From a checkpoint of a small transformer trained on Wikipedia.
Size: 2 heads of 32, 1.17M parameters.
Training: a variant of Adam for these matrices, 88M tokens, 5395 steps.
Each number is 500 + 25 x the weight over its row's rms, rounded and kept within 0 to 999. Layers, rows and columns count from 0. Numbers have three digits each. The size before them is the row's rms in percent of the matrix's.

# layer 5 attention output (transposed), 64x64, rms 0.131, rows 20-63, columns 0-63
119:514510521512547505488490452508478452451443515520539507518535494507530537483514470549489524534473459490454500485525531477509447511520518486499518523492486488500513504494476489500511483520491494
107:535500501501478441445474513484498525509513444522469465489502507509457530491473479482493521484462538481559522503523508518483487483518501497502554492530525473490519484537520511491518506516526488
106:500496531512502555538504482517512462460496508522501524510480483498504452501497483506524466493516525494479499482469469542536526525470508482462494489496496512535506514426535500479527503500450539
091:473467526556481474497522522491505481477480533501538499508446510501513537471489470528497538530482491515492500503537485487481553466473508484485512505470495485522529541494494509516468469458485547
092:505525492492511498499457502518438508452483487479506502515536524482559501530511511513461501554498506503513478486563547520503473488487489497488497491487500510527506504519456472473473511492484443
094:477501499480515580533472516501494514493505523496477495499479468502525440522512517509513482504543501549509514490490472457518501501474516487482451474483484538531491461474540507484512502545513490
111:470491488460502492505493498462470477494496512497498567505519495498511519487465500528507536491443527477466526483486498495552478512526540506508523525450488474469546518488487514510487543483511539
099:501487550523524474486509503517501479484521513433523534507531489491554504490508531520472499506478470506488458493538496482457493470444496530553467508493512498509482473514480506495511530486515462
093:504481504510523542531513459504526493538492537500493489502485490469488474533526536461499490508532455539470520495466484470496529476476507483517455506533485557502455502478514486508475502548501485
109:440512491480506487500522528471515490482570493471477530498507520488511489495445493507501508507484481480488477515472519522524450570503466490539505514488497520516469459534510483505512520534482503
097:523510481502484491494522431492497495509464477501506450483561509523488508497525491508468450482535489484539501472491508464547504457542489488540520506507500511468519502529522537486496523509523481
094:501498517506565481494482537521509507484491471497505482471510551524514521490515496521473455482446477476539447521571518525513501522492471492501519475474529487525515481494487483495515499503464484
103:530485539494510444481490442505478507512510488523459543476542479485510521513540500482511493500504508483486439509470488488513483502496481488557523541483500517499540513484499537473503509514523455
081:503486526481545487469465492512464497489508502460455541498509528507535506493470504489506500485466488494538460529456484484537473475451498499523521513501514518566531479521510500494507534531491469
099:520527493464498472452467472565477544457475502482497501506487538519537513476494495501506489516504500516494515488510475501520473475501534522512484489547505526482484538522485426494482505505540496
099:498484443491555520509497483487518512517498467501525495492433510470489506461498477559463515529490516515487539505524486532469527520522484472485489485502464488485486522541501520517522506484501550
093:484522528507464479503514502488524482483504501497437512513516522488504519523466518452515516478518449505490506474472489508562525500511451531514509497435493502504519455484485523521536536494482513
110:493483507478473498506493531508475512541490496532538462514478458527473539550525512478503483511524464515485552536493477480434506498523517526463480524525459494491475508506493522513462483498497509
079:504465486539495476520506497453498450525473519531527493473493511463502486484457509526509531484496510538503480498503537505502543515447456481501549527499478507545449497472509522516504504497520519
105:499499484553484520509559496461526476514459470541549488484506505469462482472449502539467531486508508515505494519524520501498542470510458515467499490503497489524486495492482545494506509494496538
107:510484506535490518516484493508480502457488507499492532487526508453515497490454500537487530450497504522480435476499518505493527471489499486505518492500509539577482516463484529487472519544511530
095:498529483488540527488514488480504495478530478454527559536472560480509486502479490474495502512475465493525450476560494515476481494495488512487450484508495524541498500507495526488491537525515504
098:512498427523432484547502525449522495523536515513504505490494515474471481525496496485493551521520513515507488514519510524473530485521529533500488487470497490487477525476489509493450487497483541
100:467521475506437569465495486466516495490501474462476474510512512565488515533496483523521490486523490466500505506537502528483496477525520502470446487493549489503499537511516492510518505490491491
091:492547516524513544509506497530505499488461508513545494493490531440520482453503478511487538463495492526488490497473475495507499482509491527490537510496534518521523446523463542496456508474463504
099:478508542510500466516504513476447534517528497488469492535489490494481494543509483504524482530518542538530537492490520492539525486509499481470521505495470466482540505439469478495511459479476526
090:497521479448529478493492504501493507541504534440475437508489485531472521485544475508513478542495465466545534508504510501488516507500510497530536509483533478464496494527519479517529489466490502
081:527490528455454458500490522465468484549489501542524530505515508477495477518487528528509501476468494504509481529474500469504489486474481495519545538546482523534502485494474503503469540515478458
114:483506508513497470492510464482454518506522532498503484525513521530504492517502502450507500520524490540537477526485534490481515454461524514461532521549494478543482448494498522519471484465478464
096:508460514528546496474511524488517493487505490467500517536532454472500498506498514502511490491487518518542477474521528470517444491467463445513483493501484500513507494470493472502534533559490548
098:491531501499497489482526518508474497468525491458518515498506459531493473489492522517514485494481523452527503482512488504519406514517514504517458464503580469508521519516508492495523479518490489
098:505553475512504482512506507518500514528504541504506517508513491509431441467526522521483461497467506458503490461535550473522517523516531459533502462519523496472496517478514486495505509473501493
102:524494501455512445532505492465475527529485523487489475499540508496486478528543501508485499507522481500545538491460533495537512485497506496545531477494513443462499506488523475495524513456466495
111:546481533506476459539482472500433497518527531514520527503526495474516460515480527528495491493480520490499450482488516507534495488473506479535521508491505504508497531479500519466480491517530429
095:497523504499473532506492476473498455417489520498487515484516567529500482474471513495519529492492485516470478473524500523547530470512497497499493512494533531537471474487495527543525494484492518
106:516518521491512482501496545524511500530486490498551509506504517462511482495515501478497503471486459456493474525480455468536472507492480592525526497488532494510482523517484474465473508527477482
087:513545479460502566499468518490475489553502539501505495510479488478458508521509487522498483462488496497485472480527511510420525532497512479496497520505504550472525509495497497519459518489528507
101:479512516466507503452499518461523510493543500486462521522488498545449519548500505469495468516526500505480520511508481487476496500539554458487457476509479482505547488493531508546496501483475502
109:495504524496517490520511441515447518498496531468482455534503513503541468513490511493484477542486525505527539482458478523532487517506500495530505500500500479478562446526488520494511468474498471
090:498488519526496470548498520553504510519504504541525472511503447466539474479506515557511517503489498490480539491444519491505504517502461468474529522482458501469467497523471484496509470527503497
100:494521487511487528558490463478464519479481504521487428485470528468523510508491474533525532510498486526506526489497487527510563498509455514470513523496497511491477525480479507498555490465502516
088:468455494485541490495464536490484474484524534480475496469517513511515509477478480508523530482494494520530477499491546470501510479455497477495510498497500511577455512491506468521523498543492552
108:494511470484522418460530547535529520481504492467494478517445501475519514457484468475516492520496538504558515518499486506502468512518482504513501484513523488507520506528481493505482473530475517
104:471495475529491505504517459523471516498517511526508462494488458532487504498457512522489493539515522550503523491505549526458473500474529435471485512548485507496476501509505487525516459479536500
# layer 5 attention value, 64x64, rms 0.13, rows 21-63, columns 0-63
107:444499481447471452497456493500522523482496509521509492475510466469478516486521487519530525522469513495501462534503513522503532476472504539527487497458482524477538528499468521541524525487520503
105:549475479543516479479537501458526499499504539537512520494540512510522488477473483509478462478550461487518534477500455500513461532504562495482511499515497507519507499494475490507522483466482472
090:512507497440506510512483523537476478541481477498506486505531506504470537494523530509511480503541498457498554504441502489472460518459523488488479486503514472449503528524513539488533514505508482
095:511547513497503457527514506546525459527489545497509470494475477529530484547474447502523475511482495491475481493506518491530491475543475496475496463500488494505467471504538477529470473510466522
096:525489498481530480488544513484499505492495494509444508466475527522508478498507540511513517511545431505525478461507434504479503511514520485495521505515522503518437472509524474513476489506456497
116:526487497448504536457481505512508499498523551514514406494513500489505496478449493480501505507513510511501487506483529471500532520472465477533500502486527466486470506486480502466547490488474480
096:498573535523510514507489512519555503550492481491479524505472496473490521507529499497502513514544517483487517515477494475474511485550468532494481477496516511521432461488510525471478480527482490
095:503492493523533525492547512483486445514485429475422521531487485518499477479494527509507523474481491511508508455504490505492506511537529494490514525538549488526481493475516516518476500467498491
109:463524505485489534492519495489500501541502561503496474530512492474529475530523563464502526511469497531490511473538503500525507477518461508494492484518460483493480516491495482432468538494497475
095:504464491519514508480501500493486509520557464504519554483494475477525478556507466504514494496463505520466473512518503445493505470506496513532475515456518488454527521478475477552509479502521526
094:467500515516471490511500483515480555520541494533549505455483452530514508505497430490521521537513455480469521530517469492489490477510484536498511494496454498521492485490489515503470514504537482
108:527525484478505468497512519482499571479485506486474443497458485461512511519465492520502511521441520488510519458492479522509536488504509518513486504474465497443496475532519477543506479506498512
082:486536461481478487537500496474496537484516518522516461527479498470527444539501483510504529505529508506493495497464435516477522508516519491560483520488482483498515447501533530496535489473486501
096:504451503495493565473514552476503490536504543524493455506515463528493501498496529509463483519482498554492496508497477483468511493507448480511482531534510493488485518465459504470498531495474490
102:470483465491482533464505487526522499483511489515511477469498497503508515544521526500510523515534436467504494499525516494488464481483506514494566466475528551566512504513499511482466525492522502
086:548543500532472510529482510465491514505535481479510542479471489469499526497471464518486481484466526482461547496476498494527491521525552493502472524529530514487474508522540542478502497516493472
109:484463509463498500486495491533515504519532445476484530486538543497463493455504515518560506526454488545517489482526476483478502491493485483480516476515518490495453527467513538494467511510512526
075:516502483522463500543518473531487502449505506466501527483472490495526479474498528493521544540466507477487478530498512506536487464471512483464517482454538476504525483536494513529533475544487476
095:510501508508505500494458477531545542483512478478500507465475532542503478508518516513562498500522496472483487542487538526549486487473491496485509518448507485532536529491522493472531472501530464
101:508536483540524508501519526497521529498465542493493517494479483509534454463470494468523472519518533540502501486526530528518476470450505477489535518493479500496510456504539517485545487471463485
100:481498468511528503479490481508494475550494441521509485469467470466520494518449513509512536480566494519475531525477494498467474517529485499506496533496506510566489499494531491507465497489509471
102:482521541516515517483485505515483496469443505481499507497526480511505484470479542496545456456505514491509522484491558501508517525496510498468494467502511539554507490514502528568495530513501466
102:498471526510535483461474501484455493528504500491511496514524547475527499558529499493497484462518503523486542527465550492511476544506478498511491478487468491493524525443527495473460499495524483
091:494497489461529449519509529493523468459505481526523510521504455485485483501520459475464495524528516515493486452514445528495475498486505502562487534489497503527509477510528483502553490485530485
101:487508553486492560457482504501506466529499488465454494505521552517489525495511467496477446492506537476517457551507482499487526481504511494516481502494542507487526485522504542485484520482481518
086:463499486531496465492508478503494515465516481494493501542504496466487501537548501521447480456497493473484492492540468535490512446522511521492510471521502466480535504513455513527450495514534474
087:490512505472508503514514501491512533496511510482494495522495473513481447474487505525541563554488541494531484487498511518539544493513501499517501490509510418494464474506523548514540484508510489
116:472521521469489479488455518508506495500496470462507546517513497478482489518487518500536504517518570550478485515498423494505538487491476491505472511497526475523533492512495510479528512540478536
097:521567509501508511506500470522490510576487524498506501463449523537481524458511499491482501526524486473480455534487529515457482499502490522501500495499520493518522481484505510500485452466498546
101:514469509502502495501471487467465487518525508526517469528495527510500505457466522485442483475571515479512471522473530524485521535484494499534529539518444479508532495461497478502478491506513502
103:504498493563506512536528477503508498497441505500495532530498473539494539499502496467459496459506537472527483512517517524511518471533495542507526519525483462544493502500476470472477513512541476
100:471540503529468487477495488514488499503501531492459538536503484498464494492494504510494428491484540437503481493514482508522569520539526509472516474486492507512523494513479490488509469527522463
111:485501485536486504521547505485501543458467526482469490487477489490502492482442480491538511520498552481506482536512508495505522563492510468480513527510481463492510457538487500545506488490465486
101:505517488510490486526513497504482484515507503493524467526506469450534490513468465471483472493528511522478512533473510510559472524456494487484451527474483490524475533504494519444505531553511476
105:478496470455499488546506513497483492455501511525479487498498479528478485474464542495503507507485508478493505475493486504477538524538503488564496556528452470472497525495526518539511472505488453
095:486476501541531454491545495491505481494460477506498510501497503469513498470545442490499534506502509541525536497532511502494461464537510532501508439511529484514489499497525495537487474493538472
096:489494488478490536472465507510486514547498464491523508507514528493482517522479473475474486479519494543526527530499501473507514478528512503481461465496482511558452486477532526437499530478531528
109:499471527508478501476517547478526487478540473485516525497486470480508516508518437498510456495552499462499457522508457479503532532503511484507496504513517498478545468509480467517545531483508526
099:509498517468481536518537482500518495491494516513477538479495538551466496454509475522502529537463530453484484478528492501476493514451489479493542488529518491465488505526450522503527512482464517
097:503519504511480477458525520515510499498510482466492500498540532446515525490536495506492495494521495473492502519519535516505468528512498471478531495475556523436524519529512519496471533563485464
086:482560505472477536540495453495503489520485544495486523539502525503520451493520530528487488486525488529495484521505467524497448469489502480475536497487490489503511487523489565513538487518478509
113:495521476487509557507476520488469473482516490526518481489513479510490531499476550529465522490526456490522465493477461506440522455475498500498485521504506492480543480476469523534528522462487497
105:527458496505495545494509522502524506528501519467527534498518534524494495485549485512530519492534511515490467553501488503471468477470462507444512471482535518530523496490479482487496510532485561
# layer 5 attention query, 64x64, rms 0.175, rows 32-63, columns 0-63
090:492472521536533490473529498487444490464478494483509517499484477481496516508432533541501510508516487549506511519487534533526482490496513501492484517524448483540524500533531481460532508483494467
097:474481516540515473464534517479458477480488509489499532502469472464489484485440496496498536516523475532555510534514528496511497494480536517481517522501461524546487504503555507478505524490518488
071:478549480484510455549511520509525484535475519520480542507498512497492506482505495486506490529483460455489518505531511545540528528536484517549489502500536513470478518474503497526463504478489454
073:488523517507489515484509458512478485465489478467454503458505498488507503511523517543470545487527481544517516537476491511534553521483532519458489501463488510485537493474469487459481512506483539
086:463501517508477493476497534510480509468526504492510561521488448471478465569462527505494484448518487508490528503503526554503473478490523479498544523492526488503501483489494479500512537520507479
112:537469497511519514462489489504500545496522480493496496467531506518523519479547507505526532473544572491488461500499453507505476496515498458514468469498504512505481494494498482503472472566520524
102:443510518521476496468524469508495492465509517474488539445505483467506491555482477519468524462513494533515470544473509532510503495510494496531527494484512488538534499450489507463510519504471487
093:505483500500535504490450498468491514523542503516534449510538536508533542508508528502511480495474526491498510473510492463470469494489475476484456470515476506491508506486530495530463487566536526
090:512480460505501485536481457498478465519517486508484505486524512534563519499537517472524493506465489502461458511515481480511516532521508472532503467535465526487525492485451529483466465505507529
084:502489517476489495528476505474490550521492505539507474494506456459528534531511501528502467506493508527492515496482527468470544491506465478467483500527472504525537476486486470516439507538526546
078:517487497496501498512488465475510483537524479446524545525500509528512478497522528493519472498457485495469518529523477470524482530511458473501505493514505468460538509498549483511472499462451457
107:511460489486547524559463492447499523528516483513508478510535547541506494513530518480523494542457520482494511489503475464486504534523493484489478484505495491484506484497495507507476442486537537
092:504497504512476524465490517508538488480477485496487466477501475499499510532514524500498534471548516553537490491507481526517451478495519472501483502446489543516496468521493522507509564559485516
081:505530481449484515497514512504518468507472477487497517512492501514479451495522489453474526519502450494532565486505467518492543534457496560461489501484507512497469507530495489494509510483467524
086:485524487506491502496480480529541462445549512474511491454510555496500473469518513493482486494503493497493456502507525495529500429489487507499484508444556511503480516511473524486526523511495481
087:463463523534498510459509528495476465476490490504484463520528467513546560506495533537487508463527525534521526492480492483498468488504501483522472478497451502509484491448512485493484524530526482
078:492512515503561514490535572475488533458492495513527513518472485492502519478496450510485496480476513500523518530497491494434494508525506507528509525539487486514462506509527451496518509462527491
068:495506489510523475506562550497473519521485482512489512504498492496520485470490439502474498520496537514482476514496477463472539521553508467521508508550495505514443496503549494538513484522490479
103:492516504569486553507510490504500539474522530489504462481492484492558535514510508531481497477502544508500527506532490547518468479518486475496492477478493508507495439448479514487473478502486498
086:456525486529499479470546540494478479497494558509477557500461474463466500498442495500482516507504506499546515531512534526497502496505524520465512532539477496519503503498498500503536531479507487
101:505483514520502491514505530487485488524526477523534473553492504523506492516490504515480444492463502492459491463479527449448476467534501512496469501519469490493534513522509470509548546490534476
096:510486497460513461510488487507518439528465482538503510517518488537490514473545494494519461517539484463483452526506521504527522520489494514526480502501503462478518564498544472525509519520512506
085:481481511484526515483524542502477474466496536536543527508492500490475503518443470519462495499465480471499491477510515527509486481471519513475481521526499450483495545492533468504539519485526448
100:487504485519490573458508495518524503493516489473495458497502520478539513483525469507480532498504491520516530494518484492543516516505477483469518460506517560505505458494485516491441476468475540
089:448537483510460484501540514505515462477526524474505484500493496457541521486506473474457484460505495520503511532545482497480489481475495482521514473487512534532486494458516522519489552548491493
106:494488462492541475535459472478492476539516480494497507493513540526514509469520497434527481519525485508467469510553491484528528507524457494509496492521489471531541484499470532512471471491513495
100:510450475511546462529487510472489528529503463510486491516545524523507523509517505480519493529472498505503498490516502457455503531523492471516487468538465496477508488469490533514483446517524552
073:497527489483470516490519489519513500495449500532472472466469498521515445479478432483505522484507485511526489513488480535506532466517480550486541478521512533522494481509459505503465517491461525
100:474498523501517509518492500500472489477518482497518518575490507462446458578520535510517494486485467476476518504484527478502541502524521508503510502509525472482492511543463519493538506480486514
129:478518518496454463505557512529472498457503530478494484469443478462462479525504490561485506505510502520519510515468518516499502485476523534500526533533508527497482514471513473521520527492473478
117:499504545536491472501544491510450476509532539502508503560495485488476522493506486531473498483484495515514475515474513477478484486524503529546520503558455476483479523452514480500543511478499491
093:504500483501517503498495505503536476477494444492528529510486489496466455579499516493517486474484521545512555492457518529553509495491474472490496546505477482513501520502501517503474507507449497
# layer 5 attention key, 64x64, rms 0.17, rows 32-63, columns 0-63
084:480508469482498516476493513512530508490475470519521467494542533497499508474545513525509512466504486470471509457498487503462521494435485536431493480476503523482520530540523510476522529502525516
093:495455482472493552493470496516533507486484468527527446507519528504463450528524517511512484503479500490507498485491474488457524505482504483474501476498501475470552551545486515515479517521539523
075:474497503470531492503491508491475449463466440524534514470516486475490480507503495453496480518519483525485523502518516460528491552500500518504517543516497506518498533524549506475487475489527443
077:511447502494512514518463521514507524471493492523531416529535539509533445501509511518484478487506495479491506491477470487479494505511506492477484459512462459520546522527466516517509509511510523
104:489497570516454507485546517498478530485519523488511493475464518508446529490482482505513513500501498503559489533477514492512466500497519543438485489508493492547480477499484473511508500477503539
109:512526467537491494493523490502499532507500541494468497507485467514555530475499536491495559471472518524503523487540446509506501500512466507521470480481545518464522447467489502501492514504463499
111:526466523536489489473520523519506506481509496493496490470487496498470519485494515539496520463526492528565494515464462531479456497530531548503474475523454476509516481459493493468506494504514550
098:536534466513524496520488481491529510511484506501509502521541520568532502538491476476506466477505518472459509465550479494535485481498460465514507480461510519451523518493482520502489510491527465
074:551528454503513458540479447479519491482498473521514496508514494527507481515472475473496496491501506450471513501502491490495531511510507504553464483516475496494492532459471570502530486463502496
110:532542457505536511473479530470505555513504502509514516534517519530503518543499485472490468496508526483473522504524492509486506513461465471477507495479482471460504511435479477497491551535498486
130:508512430488484517532472499493502494480528526472484515523529490505533451494511529501499459505499490512480515477501472458555525494509449503477550501475553519491506478527508520501517496468527479
077:485534488521465469557458482444534509525514476524507479510540522516501481484466488446499487544478521482469477505522538480494529492509455484483501507479527512499500522487491513538503494458508493
091:534496514495519504497536529506468536505498510476485455504467509502488504504480516533504536445525485533512517493508439519461456499475504491501481470507536523506491506479468527494502529569464515
143:481510536501439492475546515509484504456507510481494484472467484452447499476485503529481494520512497508529481548467522531474502542467523513491507536533496492525500500486532460521498530491473508
119:477483527514485452457519494554493490508515499430480533476465504498454487493517495548505514483501469534513485500485480541497488470526488546513520521495537529504480488537512467474508499516499508
092:505506541529505513512511527532515522496468510495505489502515518525504514531485492567482502453533514494545542483454466532493464490475530482496503487472437467495486525459494503521509529524490508
086:496481504520488532500518500521545502525478489506533510524490524503437470550472472511504508512501452458528520479448510488514478450514518483469493479523476469511489521518509488495476489482561501
078:483486521491507491494496486483481532484480483500500536501482493514496514544501486510478499503536480498554520515487549453539498508513517529522534557526443479514445509489530451491499472470510481
095:525478483487532493504495498507502450504472511536484543493506458505499516542497471492429477519457500474530497469483458483515504519535543507526507506533505484457495545519517507512542503481488489
089:494422548487491534501491518499478532489512468467504491501492521501469478519512504518527487523511489539531507511481511502481469477510503522468499490528437486503478495509514466481506478480506581
084:512527512504502532488547488453512495475480533502497499459512505474477472513499535543520495480494470482496506489465568535486528466476489502473503491453530505479478507518503450496547515539502502
099:500458493464500510464472549487502492440489472537514477499529515517557485491476529516480502503572495507501535483505511533527493497463500506501509493459502491483547515505504500502483538514518465
075:448472550479519501501505499528472502527473486518500508493476520516467498511508502531514504514498464494487516459430551518519489503499485513504523500511528464502494522515531455455486471516555473
086:497502458525489492525451515536511562506516524484509514509499462522521517535462506497449520491487546503543504514513463491483488507494458491481498478497477542490494448492519483530502459509471521
115:534478540504500477503468489496502512476504511471511532486485483557503548491470499534480495466545475499534496515499478513548493496531507504490489486513442510558496453471493473480484474516505535
081:504535489499484467570507462456476509501548476544537536527531528503502486514474486444486508505503493458493503511524536483548547529486502492523481510500478507509491514487512512490521494492487477
074:536514499515483468557447480480512496494535483521533482532518537541517456507483498511473524521517510446467460502531521506510525502492462472534484508490485506467495499494483491532529469483506475
119:487464529501489528472537471505450518485505480514501489505478479467469511519499480481490512525482499500550488562486515498476510554505519503514487517563458484526486479476517469485475527516463526
099:492502513495517477492511508487472460486464506478533490508520510453482460464528512503480504483503530513498445524466535486464522459505536525488489496495513481486492512567494443541540506492488512
071:519516494465522532429535508512483534541497466484511488479470510467518517504504442541509513491504511541519487522480490527486464517510518484536519480557461501499492500505531486488474536509489501
084:509475498518537501459500513507493484543467518492496496522550534531507499488542500535530477484547480497493487459447505487505489478516548474526541502507454467462488538511516504514518480485521494
083:505512502526457552528502516461545540487491498495525483508516516485490410484489490522495496489503523522472511474516503526469503521499497489494514494556535495481496489516457464517529459506482517
# layer 5 MLP up, 256x64, rms 0.197, rows 0-31, columns 0-63
093:494525482470491527514453518510537507484511481481502500524503519489496455493516533452538463478476519515481506498498525526567507537490475485496461504493524501470544508528457552470492522496506487
100:508482479493537470487442501471552516517492507481505532459475534488465482486491478503512524513513478530468493504508457511460501477486471483481502538521495518484555536514517522551483467505505524
107:556459484501513511506486468505475492533500522524499520517559483505495503487502520503497513528500506442481497494495509532471538522490520504489452482459446516482487520490459528457536489540498513
113:538494513487536522500476491489540496495465495523549476468519490493508517502448477461512460508511546500514486541523500504470511477515464458471502491518529490543480497510451492499487476488523552
102:583467450523531479532504471482511521515468497549471514497488459509495478486507498506513511507524523509475546485474519538503500485486483452472492520520466491477538480481497514516480511523511509
101:526491519534551500469501434508476531564518463519511488505508520525520517448487474484488458510518494490453493493531515486493519527502510484459532494507501490489500499480504527498447509486533519
087:489489516477581485490489467468508498474492481521519501501492526561511506515507519512539521490495547471501480469477457504510501466484463493495472528501503512464525528517508476462533460473523506
098:523509463442492533548500469491493491552486541520471497519552479513509509448507546494486524508516480490489550478480508499496495475507496516511497465487515499483528512512542545463521482507504488
104:481467474475502537527482482499501478514475504536483513511558517513500482523490542506482534485491510513507490491491471457491511536551500453522446486504545498494498458507465531513521496458527477
106:519480431470495510545494461491520487475458494550482471485494489496551510511528543505491486513477483470512476487536496499528511489499501467510500474521504535445539485469514508488535507508518524
111:510494495502535513497503506504518476481460472535489498461494479483481548463445503491507464494509508483477530517526470544508490519504530507450493493472469484528532505504557525491472478490520557
109:552504494505560509488484512483483533491518509526504465529496490530537533495483499507489469485493488492462506478489482506501505465537528461493481495494490481483493502477458474481525472564502571
097:523489486446491508496511439467497498510503486520520455493511488502566471482512547452512476518475497501504515516505508472493478526503487487524502449537510536493503499470465494455519512530516530
104:519479494511509502494499471498514533584495520506448494509524497534483486494480506468474525576493459493534483524502488491518500523494515510486496522495459455452512505493526517494497486459521501
091:493479518485510496494448487498522516510460520495460502501488486542502495481523549495470529502497464497500519484548460515533520522587528516510513491503516471471537508478484507464488509475506467
103:528504499493494493561476437469462513506510491480474481503547511479487491516512522475484520541517477519482511517499546459464514537520475482513509516506517491464502498490450539539524476486523511
115:547468458464542525489497514513523491491474486499467500474517510480517503524528496514506458512492486523480512482522517467476535513517516515443481484529448510519526525476522517474488444488532532
088:503437470480499475506503502491492510537513525507482487506547510574547524504478481500500524561497483491505483502508466517506485471524499498511482532512476486445512468482509535453517476502503498
099:548461447472530506505488432465497494490470507560520500477504464511533493502528512462504530519490519490510520496523488516536506488480496506512498491514487494458531485523523480435510490495510513
106:506494497502521496527519482499554505531459448514495476516525474530470507504486525482476498501536554482492499488518458550495522469469511497434506463508483486541549511507491523492484504517502509
104:535471513482532493487461501486501506519475481510530518481518492525512504528496515516537521495499538524527492464506479466524503529502530437501473475482483506512487463549448513520478453523472541
096:469521531506530509524472481492507470508494471501512486481532523540490501485521515505517490474479480497448517542495460438458565515509520505482498488503509468516517502512480502521455467527515545
108:509496484476553512485419481509526511505503486509511473461521508488500500484510544493527468520504512458454478535500458527500500503494528497507483454456481506539503517506471533505531480503493535
109:529479478498552470525483522474527493487470539518506453495503500516564516498501466508506467532516476476465539501529518519472473485529518481484511502488481475462540508532530475464502481483482515
082:509459494472517474538535485481483514517502499526472486523498484497531512508516470483504526557458529489513527511516469510492511489476524515448486531527463546480501458551505508516493494492484555
106:499507489503527455511482486495524526542521489507498487489532517488460485515517525430482488501526521466476504523495504468475557555492513493466492544476441506520489515491465513503481508499526519
097:484519497492553554503490489508534492485472489506512526485494484506531477498481528511490483490514468506467474465531488497537535487522476468511531481506565485467513498514419485474496494515530493
105:537475464456513506475506500443519511511486468505476472494536515518514493476526497433486513516524498503530554481483448496523525495462496498509470503519518522497516490481534551493473490476517484
096:519483484470517498510483497477505561522474509506456513485516500515497476518520517501459505473508496510505497452523492507509499508453488496462528534432537525470509446521538493475498503543529480
102:539449486507523500502494498473481558562489489487452489536478488511488505515500497492460521505488481511468572499517530489494531532513476504456492533479466489459518494496523493518518497517497495
110:493511502459497452528491457491527485503499520530536530500582505521500525487518482474496496498516538509512509521543438487505502516486453440510497503483475472496512483493485530476490493518492502
096:485483417498505554550499488492510509526483495473472493521509519500486516523499503490505526506518487465528512489543485516483547508525504526503528514484516452502499492497472527552462471485516459
# layer 5 MLP down (transposed), 256x64, rms 0.171, rows 0-30, columns 0-63
093:518494514501534471499490501510479467493497506508550491515530496500504493468501507536503490449523469522464476461511513463556494495485485483564510467451500507539462522488523496542528481509525485
102:477503565500482549500491544450472463494492534514446494519499505491533495504494503493537484483517477511507482536489489523548493504488471482512459478495479468546468500467492466528517518514508490
094:505540507450468500497524480448512467479499524492513487478504475493515526461514458505520489567478483503559511543519505444520538486501493532505480507515516487493496513504480472493522477523519482
134:478478518534492469518534528514508502562470484470519454491487478459491461522461510488502504588506488491498470492504538519489491470479517501532503473492492500522483510509522502492531531470478498
103:529462518461537509496567523494477496504515508515523487494468527527513495492470496473483507499531500503461464487482490493483519558503494470496477492521540528494485502498490556518490453466548479
094:474455494458503522466529523497499525500482526469492519504451491529484492525511480500476496456484474509469504480522476496483499550495533465513552501500551492496458548497510545507484522530503511
083:496515477515513467487496509519486473533527500462483495492442531495464499495523534508524529530506485473484476466485517493544512525506514518490510497454509485501476502473496473542530550506431535
084:437493516484475497508518502548485475527503515513496487489461505491443473502525450486512499552483515480532561508505506497473479480492483514504533487497485506499504493521548511521460517488550479
088:470459492469484515523530524505511494489510509490528480521485467551447493517509478477516504512520511560502488474459534534503502506491516482498517493523476514483472483485452473545540472470496544
094:507483538516494507489510538532497499498515557474515450505528475478514448471511548477461480503511524517488468527502551540510501477503482445483484485520484471503482507533492534474523503487486502
105:518502489474488520499481506524466540514524463480507533468476487515462523559508528490511466489477491530518548497468483555468453509509516477492530533508488466486473488492461507496514518513536520
119:508437559510502531479547506470505507475466524484531500529502459516527476495480557497499507515528516464505496517473520498514492479484467463475538507545456497508506488511478511473514498482513479
095:491511499499512466492500491502480514538491531450484524542488497472494462499466488483475483503503458480495455526467551497527525508536438521553500547509493461493485514524516516486515519523509488
099:503491499489527496495511496515458487473420497508510526488499480495462477507518507518514523499484513505526459478545478511494546476486500484544497470547508449515447510527512497549490506512509534
089:452525482469460473489582537541520520468528527497503511516518476484495522501484475464488468483513504521510469515460538480490531478467472506487493529508495505505512487466501504545509501487526512
109:522517476501493543493488511474522504487524494414538479450507524506502482503539477520474552480498482505514516540505527480523420526497495474490499508520506494489484489517511501497475484495520525
133:499508531512482502473494459475475529481516518495534510524485465482502517489509491482508486543469491492471542484555534514478454484454524494542538498447492498497519483544502507481531461518490518
076:479470522504427503492512504539497497487480545505505483497484498517511528526496508500492496518490476519520477464516517493531420505507487500554505454526481526492456516481507482548488511487479531
101:552477487484511443480501473491455496511462492535520500488472507506508525468498537495519478551498537463497482497524523499521463517480508507522497531486469497473531491508482482476544527515463547
112:477497517471562458451496496547473444515518490520494560482500497497507490492513485521505456500490478515506489518505524496472504448471538503482532531528501483529480499478509523494502538531490517
103:517507524507491509496467511496486498518491507514519489518488501481473437490497507486463585478444520518554532517493484508563502515501490501492486498494534499504476496494494482497523524442494462
093:512545507502467509528535456495513484489492504502491520505507437450503494490468516493470542481533463489475503489501532548522491498532515532498494513490466538487507523524492498495487542447519461
094:519502507488541499536504460520485476480545528499466471487483471477517504505520502513491500517545491518506535526476505489488534447530462478502497486465576488491503488506491509503482534444501532
093:466489483512497480486512482465518508519506530489470517491473484511538503545528521500554528464528487496492501461494489460528450473490465496553512467532514496524468485497557495503505462479500517
088:493552498501446492458479514517509484523539500518529498494516536505502520485511508499522467450462469507509509453546493475514502504491461521544519433505525490511531520498537478489486489482495507
097:470488542525527539512511485485532462517490511475438490462520477513499503498497523455501523487501467471484447456511528509488531512536485517482489496538484521547496499501475502508543512514474530
081:445484530487486462500522533492497539522505522493479505466430481499492525511514480480502496530486451518527493546489515480496474537469507538474529498464520454532498493523526495513485491485511527
130:559515457475508456498504507452523501481489467563512485501510492535475510496520505478515519489473553452487524491514472503478498505479535469517497520493510474440502510530521523500499528519517488
087:499499512469487510500506503490521530447492504482481506524504489495526519544498462489513478521471515513500475517491531478505495481425556502482498573512468516496462552509480486508513517526475475
122:534464509445558449509487483485492493505465511510534489450561494483491504493519512526499466503520525502523479500502498481451528478506494492528517469490484499542502489472487545501515502528514534
096:470489493447511520472463482475502511503484518496498491486496482526474515505543507490472528525529501519444448468474527513488529541472499489508526511489482523537466486500552530510505469507549520